Weights of a small transformer language model: 4583 steps.
Each number is 128 + 32 x the weight over its row's rms, rounded and kept within 0 to 255. Layers, rows and columns count from 0. The size above them is the row's rms in percent of the matrix's.

# layer 7 MLP down (transposed), 512x128, rms 0.237, rows 415-449, columns 0-63
size [ 94 110  91 104  98  94 103 100 101 101 104  99  95  94 107  93  90  96 100 104  96  94  99 100 100  95  97 103 101 102  90  96 101  96 102]
[[117 189 117 174 166 144 151 139 136  82 139 161 164 143 122 107 135 113 127 185 175 109  57 108 143 140  92 142 113  82  69 137  96 116  87 116 115 142 174  63 139 144  87 132 147 140 151 114 136  85 124 168  99 112 181 127 120 150 161  70 198  92 123 104]
 [135 122 164 107 147 163 146 121 154 117 155 153 101 140 171  78 190  90  89 160 116 109 160 133 130  63  91 130 140 172  91 136 101  83 105 157  94  87 155  88 121 116  86 106 125 121 108  70 131 139 141 130 124 118 167 171  95  82 144 132 116 152  59  73]
 [110 133 125 137  97 118 155  69 217 118 119  94  87 153 155  85 122 136  86 145  91 145 157 106 133 117 167 151 103 162  97 126 141 140 163 163  66 140 147 137 126 129 141 127 120 114 104 198 110 166 122 115 100 169  58 173 147 115 128  67 156 151  90 136]
 [161  64 136 108  77 143 112 146 153 130  94 138 103  70 121  82 130 197 146 101  92 190 138 161 114 171  77 143 126  92 114 135 128 111 139 188 150 141 102 119 114 141 112 120 153  65 158  98 138 112 162 123 142 102 158 103 143 121 222  75 110 134 104 131]
 [103 130 144 153  54 136 147 179 131 127  70 136 134 131  99  85  41 133 110 164 113  93 154 153 102 166 156 140 117 195  98 150 155 119 116  93 124 164 164 107 127 148 142 135 161 110  94 175 138 115 109  85  65 171 135 112 174 145 122  84 165 107 107  83]
 [ 85 150 128 137 132  96 156 161 139 143 112  68 179  53  89 161 221 128  99  92 102 103 122 125 187 139  81 128 100 111 142  47 123 146 151 160 114 145 157 153 147  68  92 104 111 135 101 144 165  94 150 116 101  95 132 107 135  98 153 137 142 153  64 105]
 [129 118 130 112 112  63 110 136 178 104 143 157 169 169 125  56 106 173  98 101 159 136  90 146 112 130 106 126 133 144  88 192 166 119 143 135 127 106 162 162  89 171  76 160 136 196 211 129  73 104 113 135 111 120 105 111  48 183 121 100  95  93 105  97]
 [142 118 131 135 108  55 189 122 128  82 127 100 128 104 196 118 105  96 121 105  53 118 110  71 129 108 161 179 114 183  87 134 145  87 156 156 158  73  85 110 127 113 112 111  67 148  76 118 149 103 154 156 172 141  53 105 132 107 100 149 137 152 144 186]
 [145 122 101 125 104  93  57 131 202 104 140 159 239 125 123 159  85 110  88 142 156 130 134 161 197 105 147 167 116 112 157 135 119 153  93 171 103  95  99 175 131 183 194 157 120  98 136 156 111 179 105 174 126 163 144 136 141 125  84  92 140 123 156 142]
 [146 112 166 119 135 111 116 122 155 141 137 140 175  72 178 114 129 137 128  99 137 105 149 149 184 146 187 117 144 122 209 149 133  89 101  61 148 113 141 155 157  99  76 178  94 139 103 152 223  80  62 169 143 113 164 106 105 122 100 169 142 139 131  97]
 [151 144 157 104  77 130 196 164 168  65 109 163 137 141 128 170  65 158  88 123 123 130 120 149  94 160 126 130 125 110  99 143 100 157 189  89 103 101 150 164 108 137 103 114 142 166 130 113 135 102  92 122  97 148 109 174 199 180 100 131 142 145  94 142]
 [158 169 166 148  84 156 135 200 103 138 107 112  90 155 121 173 163  98 164 125 118 121 144 171 109 122 119 118 183  81 140  43 108 151 110 113 173 127 145 147 189 166 165 173 170 191  98  99 181 121 138 147 146 163 100 109 170 133  76 108  95  70  85 162]
 [135 112 204 150 144 129  88 117 123 116 104  94  33  60 134 135 162 133 159 173 175 129 153 119 161  44 134 148 123 135  57 169 182  38 117 126 139 105 119  79 176 127 113 104 145 185 119 157 115 128 120 125 159 139  52 121 122 108 142 108 155 130 132  76]
 [ 91 134 171 137 228  79 106 139 166 137  94 121 157 111 119 132  61 137 117 108  76 112  95 112  99 149 116 126 111 154 132 132 170 127 137  90 193 119 177 101 106  88 140 117 136 167 177 125 169 102  50 119 159 145 127 145 133 135  96 143 139 153  87  99]
 [136 165 110 140 111 123  85 141 114 163 142 125 149 125  66  99 134 164 111  59 109  88 122 125  83 107 119 176 109 119 115 188 172 118 176 147 181 154  94 144  76 122 133 160 151 119  83 195 144 156 138 109 126 138  62  70 164 190 128 144 112 134 116 134]
 [158 145  90 175 109 205  91 138 143 118 137 125 153 164  90 140 115 146  94 164 124 152 110 140 130 153 113 138 134 101 115 150 109 181 201  97  89 160 118 131 129 106 159 171 172  90 133 111  40 155 122 100 153 122 116 103 181  43 177 123  97 131 128 100]
 [105 151 112 107 103  98  98 142 113 121 152  85 108  67 104  76 109  78 146 152 133  98 115 145  50 123 115  98  92  67 139  62 168  88 123 102 132  99 140 130  91 111 131 180 159 171  70 111  79 151  57 106 120 125 117 127  85 157 125 113 108 110 140 124]
 [110 131 119 115 130 162 118 120 109  64  65 162 124 146 125  93 133 153  99  94 128 165 118 156  44 188 167 140 194 134  79 140 121 126 113 113 140 106 125 102 166  96 166 111 116 102 178 150 150 141 166 149 190 171 153 109  62 152 107 120 138  85 117 192]
 [104 122 109  85  72  98 125 123 182  77  96  84 161 139  98 108 157 173 112 137 144 130 154 125  94 132 170 164 179 153  80  93 162 167 118  79 111 134 125 105 124 155 126 112 126 115 175 136 137  81 111 127 129 154  84 160 127 154 111 100 103  95 119 161]
 [179 159 105 136 112 136 168 140 117 124 142 174  92  87 116 123 105 151 115 118 120 157 208 106  78  86  95  82 116 138  84  93  97 105 179 154 139 157 163 140 135 157 159 133 156 137 134  90 153  96 167 180  90 119 128 156 178 143 139 152 147 148 179 100]
 [108 127 140 111  97 140 121 148 142  99 146 115 184  96 111  75  97 142 142 136 114 137 161  96 142 191 123 121  72 138 135 152 162 128 128 131 126 129 133 103 159 127 146 124 142  91 106  70 137 133 175 165 127 101 193 122 117 132 117  73 134 115 119 134]
 [168  98 123 126 148 153 144  85 134  82  65 161 202 119  64 100 133 162 141 132 123  95 131 130 126 176 186  91  55 190 168 124 119 123 113 169 110 153 125  73  56 114 118 122 161 121 176 113 106 148 153 103 130 105 103 124 105 167  90 142 155 199 119 103]
 [178 105 180 127 132 138 129 105 162 134 122 180 133 170  95 116 104 144 154  68 113 160 165  94 147 158 134 132 139 116 123 123 131 152 175 117 155 126 114 155 149 113 118 171 132 163 114 111  96 169 105 129 161 135 140  46  83 108 123 157 196  59  67 128]
 [120 218 196 141 113  75 161 103 173 138 102 126 132 107 154 113 108 148  76 139  64 120 113 103 117 112 160 116 118 134 163 111 106 137  94 108 144 152 166 152 140 159 109 115 139 162 108  97 149  85 172 169 156 189  86 145 141 128 114 126 123 126 130 116]
 [112 110 114  87 140 139  57 190 143 100 167 147 114 183 124 128 130 111 122  97 168 184 173 143 125 189 142 122 152  75 130 170  94  95  99 157  82 136  85 129  92 142 163 102 140  75 128 101 119 151 136  80 191 100 157 103 123 122 113 111 134 157 142 132]
 [133 135 112  99 168 163 128  73  99 148 166  81 133 111 155 126 114 151  88  56 158 158 145 171 145 175  45 139 135 118 102 144 154 133 180 152  96 161 113 158  73 144 178 106 133 114  98  80 141 101  71 121 114 127 208 151 139 102 133 146 152 172 135 103]
 [ 83 108 157 106 145 142 116 148 137 143  93 140 145 130 183  99  83 162  99 112 140 123 152 137 140 130 109 136 106 181 110 131 145 109 147  75 112 154 176 103 105 169 118 165 143  90 170 202  88 135 164  86 138  78 169  81 136 167 156 127 131 165 134 137]
 [ 66  57 209 159 129 139  93 126 168 111 111 149 127  95 121 123 107 104 125 148 138 104 131 109 105 158 157 142  76  86 123 105 126 161 117 177  82 127 130 121 102 135  99  97 152 177 147  87 120  91 106  77 116  88 135 163  82 101  58 103 122  90  88 172]
 [123 175 142 106  79 132 144 120 135 156  98 176 104 170  81 160 111 122 152  99  97 152 116 115 122 147  67 133 148 112 134  96  73 198 167 128 157 133 139 141 128 105 156 140  97 131 161  90 178 119 106 120 115 159  73 194 106 111 140 142 186  99 122 193]
 [131 172 179 147 154 118 179  94 178 146 145  85  86 125 124 146 146 114 174  69  93 106 132 142 168 155 116 105 138  83 132 170 157 162 124 135  92 144  81 129 131 145 109 147 142 142 129  86  99 110 108 164 158 166 102 154 139 166  83 166 131  92  93 149]
 [110 124  95 137  79 136 113 124 149 163 131 243 131  95  62 121  91 153 102 170  86  92 143 132 155  81  71  63  97  98 144 113 147 167 116 102 128 155 148 149 136 225  92 122 166 150 140 175 114 145 147 117 140 149 106  95 179 156 136 141 136 179 103  91]
 [227 184 130 125  95 124  97 145 129  76 127 117 132 136 123 195 148 176 137 117 140 142 124 180 106 116 118 160  89 105  99  81 127 138  74 145 217 124  90 156  76 142 136 130 125  77 189 107  89 146 186 123 138 102 116 130 175 112 161 111 158 122 126 150]
 [ 95 107 109  75 152  61 158 173 118  93 207  93 142 172  94 138 117 127 119 169  96 125 100 130 113  67 134 169  98 163  95 123 161 177 122 140 147  77 173 130 196 113 131 121 132 126 113 127 128 160 171 139  84  97 159 164 186 161  80  79 115 139 125 144]
 [ 97 103 143 132 160 121  82 159 156 133  97 171 187 141 108 115 217  72 127 132 147 125 127 118 100 127 145 168 119 161 109  92 167  92 202 135 154 106  75 131 129 118 164 151 132 148 123 125 110 118  93  96 165 131 108 127  95 151 106 133 117 107 145 104]
 [ 83 146 106 143  65  83  87  79 142 117 132 105 125 149 172 109 137 100 128 140 185  61 108 125 123 138 136 186 110  66  80  60 136 103  95  58  86 147 104 129  86 137 132 118 130 111  99 177 140 100  99 119 101 135 183  67  77 126 141 119 160  59 124 148]]
# layer 7 MLP gate, 512x128, rms 0.271, rows 416-450, columns 0-63
size [ 99  96 103  93  93 106 105  99 103  97 104 114  95 111 103  89  97 103 102  98 111 105 103 104 100  95  96  97 102  98 132  95  96  96  92]
[[149 109 142 132 101 188 113  96 146  70 143 165  96 145 182 109 139 135 135 175  75  70 117 115 112 141  87 110 135 169  92 165 118 203 109 118  50  81 112 158 109  74  77 179 116 140 154  84 125 123 185 107 121 116 158 168 128  88 159 119 156 129  59  86]
 [121 144 151 137 223 155 161 114 150 181 157 160  82 130 127 147 153 127 128 134 173 126 164 166 113 158  99 115 120 175  57 109 165 150 138 164 153 177 198 105 142 147 132 121 216 119 118 159 124  78 125 128 162  97 146 137 169 189 140  76 108 170 120 154]
 [110 162 146 128 109 147 138 178 147 110 195  78 123 160  89 148 139 164 179 145 144 131 127 120 129 158 170 153 123 141  84 138  59  86 115 131  89 100  84 138 142  71 158 111  93 110 172 135 125 138 144 180 100 125 178  93 150 109  57  73 225 101 174 135]
 [177 156 108 147  86 146 103  97 123 107 204 121  67 131 115 146 100 176 154 144 117 137 138 111 127 103 148  84  98 153 115  85 141 137 129 169 142 112 132  63 165 143  92 152  70 129 158 149 147  94 162 167 125 112  52  85  53 127 110 116  51 192 119 143]
 [137 155  92 182 139 155 141 114  84 106 118  96 151 127  98 100 117 141 171 144 119 133 167 110 122  75 197 135  79 172 145  96  91 143 165 106 106  99 169 140  78 130 232 113  98 114  83 186 134 101  91 135 158  89 157 171 130  82  58 165 145 151 116 124]
 [210 129  75 146 175 159 100 143 180 104 137  99  87 136 132 152 165 122  81 168 131  89 133 100 153 118 134 125  93 116 122 120 102 173 170 155 133 133 117 167 144 154 182 133 124  86 104 144 143 111  90 126  86 139  69 171 120 105 137  74 170  99  95 171]
 [113 128 144 171 150 157 160 135  91 185 166 125 149  48 139  44  98 103 142 130 185  99 116 162 147 120  92  58 146  91 124  71 111 146 139 163  70  99 166 188  77 135 123 169 130 103 149 116 106 146 109  98 115 124 104 156 136 120 149  53 130 109 143 169]
 [ 83 146 138  98 115 162 138 192 113 136 104 125 147 114 125 115 103 162 168 148 141 147 129 132 110 162 101 141 131 166 120 150 149 156 110 158 101 152 135 147 122  66  91 140 138 177 128  82  76 127 156 133 135 112 122 142 119 120 102 125 135 194 132 165]
 [142 135 111 129 125 149 103 133 128 158 116 141 156 109 159 150 113 143 116 156 131 165  72 164 109  84 111 115 149 118 154 115 126 193 140 156 145  31 134 106 130 101 155 111  63 127  93 110  85 186  45 101 173 117 149 140 110 148 120 139 135  86 109 110]
 [142 128  58 108 103  89 166 128 111  88 180 136  94 156 203 138 105 169 106 155  89 123 121  75 153  70 148 130 124 119 144 190  92 191 125 127  78 147 222 142  76 121 127 141 131  81 152  83 122 105 131 155 152 123 107 144  98 107 185 139 117 131  89  65]
 [109 147 148 136 173 112 123 102 180  83  95 208 127 102 148 100 158  84  87 147  67  99 134 150  94  57 170 116 122 156  70  95 104 168 141 120  99  93 101 150 131 145 142 124 129 161 141  82 107 118  71 129 164 113 122  83 136 138 156 132 132 105  26 112]
 [167  69 112 119 131 145 119 128 138  80 132 135 150 148 110 104 172 115 100  65 154  99 121 147 116  95 168 119 126 111  90 176  82 144 185 158 187 113 107 121 131  95  95 138  90 124 136 158 132  83 134  73 147 134 130 147  25 126 116 144 159 136 126  85]
 [138  73 154 125  70 142 109 130 114 130  71 102 171 164 176  89 141 153 148 117 196 164 145  82 151 123 124 149 157 138 118 192 144 117 109 102 160 137 101 150 170 146  93 159 123 145 142  93 176  65 169 113 149 158 167 142 149 153 157 129 165 174 107  83]
 [158 131 158  71 176 168 150 107 103 171  88 127 154 105  50  78 171 209  47 119 171 136 124 147 136 146 135 116 131 158 111 118 139 191 122 113 130 146 120 122  98 113 123 142 136 109 103 131 131 105 140  76 137 121 165 153 158  95 144 146 121 128  76 161]
 [122  80 107  69 121 153 140 143 110 108 126 132  74 230 146 128 117 119 106 140 119 135  95 175 129 114 104 163  88 132  60 100 206  81 103 133  86 144  87 183 156  64 161 101 123  79 109 141 114 154 121 104 148 117 143 147  94 160 105 113 116 109  99 173]
 [131 122 109 171 100 135 123 135  97 110  99 110 126 152 148 162  84 115 140  98 180 149 113 147  86 126  93 154 144  80 108 145 101 131 171 199 118 140 139  33 121 148 108 124  69 162 110 151 139  98 111 152 182 158  90 103 119  83 110 107 117 118 174 161]
 [149 144 152 140  88 133 162  73 127 129 145 133 122 156  85 109 161 148  85 141 128 181 128 125  75 121 153 159 182 136 132 148 140 102 147 169 163 101 164 179 155 119 153 236 119  94 104 149 145 137  92 163  66 180 111 178  65 115 132 130 140 126 102 119]
 [102  90 133 179 180 103 117 119 145 187  98 141 110 152 137 117  94  71 131 134 161 154 103 134 135  99  97 110 111 103 148 102 139  91  97 108 122 141 105  85 156 124 204 146 161 143 138 139 157 150 176 139 112 196 127 141 149 150 117 197 117 130 142  97]
 [132  77 125  81 122  81  77  96 122 114 149 146 188 132 126  98 166 126 192 115 104 164  69 133 148 143 119 152  81 164 116 147 139 139 163 171 147  86 167 138 201 157 190 134 194 142 127 126  76 136 129 151 144 149 157 125 120 116  96 161 185 100 151 103]
 [129 159 142 113 118  56 173 137 145 132 137 148 108 172 166 180 150  92 121 103 151 128 121 147  83 128 152  99 101 135 100  60 121 144 128 130 111 126  74 161 127 141 164  98 121 154  94  30 126 107 153 115 157 148  77 162 122 133 175 119 141 131 121  72]
 [ 92  74 134  96 118 139 140  76 153  81 106 138 169  92  73  48 150 133 135 146 115  72 165 122 149 153 194 128  82 140 154 157 131 145  95 180  78 139 157  85  71 166 127 123 126  95 154 131 112 149 117 137 126 103 104  48 111 120 129 139 156 217  82 155]
 [129 137 170  44  94 158 117 179 141 112  76 102 139 111 103 166 110 172 155 125 156 148 135 131 103 138 157 167 147  87 127 123 131 174  84  74  92 108 100 114 117 102 104 109  99  39 133 122  79 157 196 153 196  91  93 159 150 149 175 134 137 103 113  84]
 [155 231 172 155 123 180  57 155 157 142 142 117 136 188 162 108 146 162 132 137  76 117  80  99 149 152 150 118  81  94  85 116 139 137 168 124 127 173 137 123 153 123 143 124 130 131 113 147 100 154 161 120 163 140 127 168 119 115  63 149 102 174 120 123]
 [120  81  98 118 165  15 107  99 102 146 151 109 100 129 110 122 159 114  88 162 141 123 150 117  93  81  92 126 147  94  90 160 132 126 131 116  96 126 126  78 176 169 117 174 145 126 117 217 117 126 123 124  76 122 112 159 129  85 132 168  79 152 138  93]
 [119 147 132 109  66  95 133 144 105 129 149 161 140  87 154  99 192 147 112 143 165 123 204  45 144 152 126  89  79 129 108 159 156 157 161 130  92 106 179  95 124 125 132 120 117  85 169 118 114 145 102  78 136 150  88  97 118 142  98 123 132 111 141 159]
 [151 184 152 135 162 116 127 125 117 121  84 147 157 104 105 146  96 134 118 173 104  69 138 106 126 138 104 147 137  89 116 115 172 149 129  84 161 113 112 103 167 110 126 160 131 130 149 185 114 148  93 100 133 133 117 163  78 153 113 101 140 120 145 149]
 [102 201  98 108 134  80 144  78 121 143 150 120 121 121 101 117 110  95 175  82 128 174 131 194 149 123  88 120 113 147 144 165 118  48 186 133 154  73 168 104 160 127 152 151  80 105 156 140 151 163 125 119 107 191 107 147 162 117 168 170 108 124 153 112]
 [ 46 117 123 177 126 152 155  80 136 159  76 150 174 160 111 126 140 132 161 142 107 133 115 131 166 141 170 151 170  60 115  71 138 101 172  27 118  94  95 113 117 107 151 170 105 106 189 160 173 140  96 114 162 171 149 140 110 127 206 110 168 109 167 163]
 [130 122  87 122 127 135 115 131 155 135 132 195 154 155 149 109 108 144 107 146  76 115 119 158 136  99 122 167 136 170 132 133 105  71 137 118 100 105 195 114 165 135 160 198 111 136 142 160  98  87  41 122 110 169 129 139 177 120 146 136 128  97  81 150]
 [148 114 145 113 123  91 109 104 113 174 156 116 107 162  56 134 164 104 146 122 162 161 101 173 186 164 118 157 157 142 108  69 125  84 112 140 117  94  83 120 157 134 151 106 119  97  82 124 135 140  54 115  67  47 158 115 167 135 197 121 155  83 160 106]
 [146 157 109  77 119 137  49 120 153 141 146 174 125 157 106 199  94 151 143 133 125 117 138  77 128  97 141 113 142 126 135 136 171 100 134  70   6  57 114 123 124 115 147  97  72 118 113 122  71 112  71 116 122  97 175 116 148 165 163 132  67 147  90 148]
 [120 147  81 145 150 106 131 119 144 133 126  73 183 179 137 148  93 158 168 184 181 154 130 113  93  80 115 122 142 106  66  62 127 166 130 171 132 135 117 152 152 180 167 124 104  97 123 118 110 132 196  94 100 184 181 123 129 156  99  57  75 186 152  84]
 [186 123 139 181 112 117 212  94 134 162 142 173 154 102 105  95 145 131 133 142 193 137 177  89 127 124 150 129  96 139 158 111 143 112 155  51 121  94  71  94  81  80 148 132 125 160 106 158 103 132 130 147 118 162 164  76 117  87 177 111  90  87 124 180]
 [200 127 108 179  93 104 159 126  58 164 102  88 136 140 109  87 128 142 152 157 101 151  94 154 108 203 121  95 155 156 117 122 162 203 168 168  88 132 139 182  89  76 156  97 120 111 133 143 108 114 101 132 114  87 165 132 144 149  94 109  72 106  96  72]
 [ 63 114 130 113  70 100 122  76 100 109 182  75 123 108  99 155 118 160  91 131 122 120  75  87  88 105 106 124 156 144 140 123 118 134  62 137  98 131 145  63 143  99  87 114 109  65  97 148 176 113 152 160  74 191 143 130 103 108  90 136 152 117 126  96]]
# layer 7 MLP up, 512x128, rms 0.253, rows 416-450, columns 0-63
size [101  95  99  94  85  98 103  96 102  98  98 104 100 109 102  89  94  98 104  88 104 103 106 104  97  98  99  96  98  89 102  97  94 101  86]
[[110 118 118 114 180 127 179 131 125 158 141 173 143  96 144 131 135 132 155 146 106 143 134 107 136 146 102 179  27 118  63 175 144 161 156 185 110 223 107  86 116 151  97 101 105  98 120 115 136 158 141 154 125 147 144 118  99 109 124 146 160 154 162 106]
 [139 164 138  76 113  67 155  81 116 130 139  71 177  72 118  66 144 159 136  87 156 179 148  64 107 130 139 159 138 120 133 122 117  92 136 113 149  70 131 137 144 159 147  67  83 119 112 116  70 106 168 143 190 109  73 107 106 188  47 185 147  99 126 150]
 [ 78 156 150  93 165 108 137 125  93 102 133 104 149 133  49 150 125 139 103 133 110 132  95 157 127  73  81 100  88 143 149  72 195  64 126 128 161 116  99 111 118 127 134 125 120  87 152 177 128 147 151 133  79 119  93  93 138 110 140 153 121 162 149 123]
 [163  86 109 157 144 119  85 128 150  96 128 141 157  95 125 135 129  87 164 116 172  66 112 104 170 133 165 112 161  90 127  95  94  89 140 124 134  79 152 125  96 190 122 124 119 110 115 152 108 191 141 122 185  62 137 127 125 145 133 149  80 142 173 148]
 [138  89 181 161 166 158 148 151 148  99 139 108  80 110 141 156 177 149 122 148  98 113 135 131 164  81 151 162 206 152 136 119 116 149 136 101 106 102 181 142 119 161 120 132  91 134 123 166 121 150 138 130 158 140  94 123 134 119 131 109 170 163  94 185]
 [115  77 195 123  94  77 126 139 131  85  97  92 147 102 138 112 127 105  89 163 105 107 104  79 109 171 104  80 105  86 103 154 160 121 142 146 101 147 154  66 173 110 131 176 150 115 148 155 106 174 135 147 140 109  94 113 119 192 109 156 197 163 156 132]
 [ 86 145 120  89 164 113 144 157 123 105 137 140 167 156 132 103  82 138  95 114 107 113 126 113  93  71 115  45 135 158  95 117 115 138 142 167 100 124 148 163 168 167 102 115 139 138 126  83  93 145 158 145 115 156 175 104 135  82 115  76 145 135 225 175]
 [ 98 128 126 149 132  70 164 174 159 131 139 151 139  96  81 101 104  98 134 139  84  60  96 175 172 161 128 135 167  75  96 104 166 128 140 115 150 166 118 108 178 142 139 135 109 159 124  93 122 161  71 198 164 126 121 149 163 127 121 107  37 138 131 110]
 [ 99  37  88  17 150 126 130 145 124 109 135 101 145 178  93 207  96  92  80 112 159 155 110 114 156 103 125 124 143 121 114  90 140 104 149 100  68 120 100 166 111 152  79  98 109  92 120 152  92 116  48  92 172  80  79  84  79 129 124 186 109  80 120 117]
 [188 122 180 166 141 115 157 192 146 132 154 105 146  73 139 129 140  79 142  78  78 105 127 119 121 170 118 130  85 147 124  82 143 139 167 124 162 121 117 143 125 121 132 155 109 116 186 147 162  98  58 130 178 183 129 122 112 130  90  98 138 182 126 147]
 [ 89 118 128 107 175  93 106 119 142 151  97 125 147 137 109 135 137 163 113 147 164 139  73 136 137 141 125 109 166 101  99 125  82 152 147 109 174 142 109 133 180 140 106 125 156 170 102 147  88  81 144 147 101 141 140  67  90 109 129 152 119  88 120  95]
 [163 160  80 155 152 109 150 125 108  93  91 169 157 133 129 208  87 118 106 120 143  63 146  81 127 140 122 104 115 170 122 216 144  87 104 188 157 117  65  81 135  93 147 151 151  87 136 147 157 154 123 100 113 110 156 169 158  99 149 134 118 188 151 161]
 [136 114  72 169 146 126  77 113 113 122 107 106 143 117  98 159  99 121 207 109 151  98  90  99 168 107 125  97 161 147 138 215 125 116 113 152 144 152 215 128 134  54 142 135 110 142 190 107 118  57 107  97 118 112 138 119 125 138 147 101 138 165 165 123]
 [186 151 137 131  86 149 127 109 151 149 161 119  62 122 130 155 152 135 178 129 104 160 145  84 104  94 151 132  98 147 132 134 139 136  92 153 174 108 130 121 127 141 162 131 121 164 125 129 118  23 125 181  68  91 147 121  94  94 144 158 113 113 180 175]
 [135 153 101 145 114 137 122  72 121  71 177 232 172 102 114  71 119  77 156 130 115 128 157 116 113 124 116 153 135  87  98  76 109 144 113 116 146  78 131 116 155 121 139 176 142 144 157  99  99 156 174 114  92 120 122  89  82 108  34 182  84 120  99 113]
 [ 92 114 100 169  98 159 194 120 123  97 107 147  87  84 141 103 150  89  60 118 129 131 126 112 148 145 105  64 102 108 110 114  63  95 128  88  90  53  99 132 103 143 126 121 163 108 117 130  83 115 130 141 122 138 123 109 132 132 108 141  81 141 160 124]
 [132 114  64 147  79 138  99 117 145  73  79  58 151  98 215  96 180 140 109 140  99 138 125 127 148 140 144 144 156 125 167 137  74 124  78 144 157 183 132 150 117 189 138 190 139 124  73 175  92 137 144 112 155 163 124 155 143  87 116 159  87 133 192 176]
 [132 136 193  61 138 147 142 114  97 161 100 148  85 148 134 171 118  56 115 116 146 124 146  99 149 184 168 132 118  94 102 122 147  96 129  78 156 139  97 135 166  75 145 111 119 183  88 164 189 143 190 194  93 143 157 140 138 172 116 181 158 105 175 120]
 [161  82  83 133 120 176 174 128  61 200 114 134 129 122 108 142 132  76 171 175 138 106 163 104  85 164 143  75 156 118  97  93  97 128 175 102 129  92 128 152 158 166 155 137  53 114 141 155 123 129 127 168 106 120  92 131 173 144 103 138  89 108 101  73]
 [121 114 167  76 196 123 116 158 152 146 111 100  97 111 105  63 173 138 137 127 163 133 106 131 119 145  82  95 159 151 141 127 164 161  52  72 136 125 153 155  98  98  87 146 125 162 103 135 179  89 107  70 159 120 147 166 136  69 120 186 128 123 140 167]
 [115 167 116 137 132  69 127 175  84 143 136  56  81 157  84 172  94 139 161 106  93 156 161 135 122 130  67 112 171 127 115 158 125 128 124 107 127 117 119 161 192 101 121 166  99 116  93 185 124 102 138 144 147 121 129 146 141 174 124 130  87  84 167 164]
 [153 149 148 122 143 119 144 154 161 148  97 116 146 140 144  94 156 114 120 156  93 133 117 170 139 140 113 116 140 146 148 148 149  88 150 144 126  97 181 115 119  98 148  91 154 152 151 114 107  71  90 123 186 120 134 126 171  88 207 149 149 135 148 121]
 [167 122 109 105  87 211 167 146 115 111 116 115  67  91 191 112 142 162  96 111 115 194  92 152  80 163 131 130 146 128 101 116 150 187  77  94 124 103 141  82 127 129 129 141 150 121  97 170 118 112 126 116  87 151 173  73 105 121 139 137 193 174 141  93]
 [137 171 137 157 119 126 133 103 181 129 147  91  64 135 111 121 155 122 131 112  65 144 142 115 140 124 193 164  81 137 146 118 116 106  95 164 114 124  84 153  96 108 128  65 148 123 110 151 130 125 138 144 132  90 108 162  77 170 155 145 129 120  84 108]
 [132 171  93 145  95 110 149  87 139 103  92 130 174 162 205  97 127  86 102 171  99 156 141 138 154 103 182 116 166 163  94 131 156 113 105 125 126 114 101 129 148 115 129  84 183 213 124 170  88 162 174 150 186 193 127 192  76 166 136  89 143 166 110 105]
 [192 109  80 168 107 129 138 137 135 171 149 130 103  84 101  87 212 139 134 177 106  87 155 111 110 154 143 133 114 145 188 162 133 141  91 159  82  84 109 106 132 113 162 139  82 141 133 116 142 158 129 132 184  95 115  95 142 118 124 105 111 155  84 176]
 [ 79 175 125 149 169  80  75 119 131 144  99 135  79 158 162 173 137  91 154 121 154 162 127 151 164  68  93 128  66 173 162 208 112 125 147 120 122  98 130 115 120 146 156  94  74 124 155 117 203 159 125 133 147 160 119 122 125  73 129 179 173 114 164  90]
 [182 112 101 104 174 155 127 118 154 133 179 147  68 124 114 175 151 183 145 193  73 121 104 133  55 140 185 119 106 190 111  85 145 113 104 114 178 111  98 147 159 178 100 172 122 133 147 163 158 100 115 117 136 127 133 129 113 156  53 156  98 123  76  99]
 [118 181 152  90 139 134 141  94 101 135 113 169 197  86 107 121 140 146 158  95 125 111  81 168  57 131  92  75 103  95 101 153 131 162 100 181 147 133 110 120 143 136 151 146 176 117 114 110  87 144 120 173  84 195 147 132 137 114 105 109 101 149 123 125]
 [114  95 111 166  97  79 105 121 139 156 186 169 126 125 136 147 176 146 151 148  70 113 136 140  98 145 120 119 161 154 145 152 104 167 143 174  97 114 174 124 100  84 176 138 116  98  69 170 133 159 162 136 156 160 134  95 158 180 148 109  69 122 214 125]
 [ 98 190  97  85 137 125 164 151 141  86 166 140 167  94  97 102 132 138  95  95 105 148 141 152 125 162 179 121 146 153 113 119 133 141 148 134  98 164 152 123 145 150 161 141 226  87 147 147 172 112 133 149 131  91 106 135 149 107 171 101 139  79 148 170]
 [144 112 160  95 101 120 133 143  97 120 166  99 120 176 102 147 104 149 115  98  85 184  93  90 143  89 143  78 122 151 130 119  81 160 133 140 130 129 178 144 139 181 152 140 142  76 137 158  93 143  77 105  95 165 211  79 105 205  95 151 114 224 163 143]
 [ 92 119 131 111 161 151 126 168 136  81 150 137 120 119 120  88 110 106 105 136  91 199 132 112 159 135 145 142 126 110 114 140  87  97 142 140 102 115  75 163 161 102 151 114 137 123  94 131  72 172 136  95 114  99 201 126  73 134 222  84 148 135 136 135]
 [ 71 160  80  96  58  98 153 114  80 146 170 192  48 179 137 127 185 144 139 149 161  87 145  99 102 126 145 145 160  65 124 128 127 139 108 131 128 139 166  67 124 105 122 154  99  79 131 151 154 103 103 147 150 172 118 107 151 152 155  96 155  94 123 111]
 [136 109 158 151 135 148 129 161 114 104 138 122 174  78 128 129 177 160 161 135 190  31 172 151  96 125 159 115 141 159 168 131  94 102 148  97  91 184 130 125  89 102  45  94 149 120 109 106 151 124 109 139 103 102 100 118 177 112 130  98 126  84 111 160]]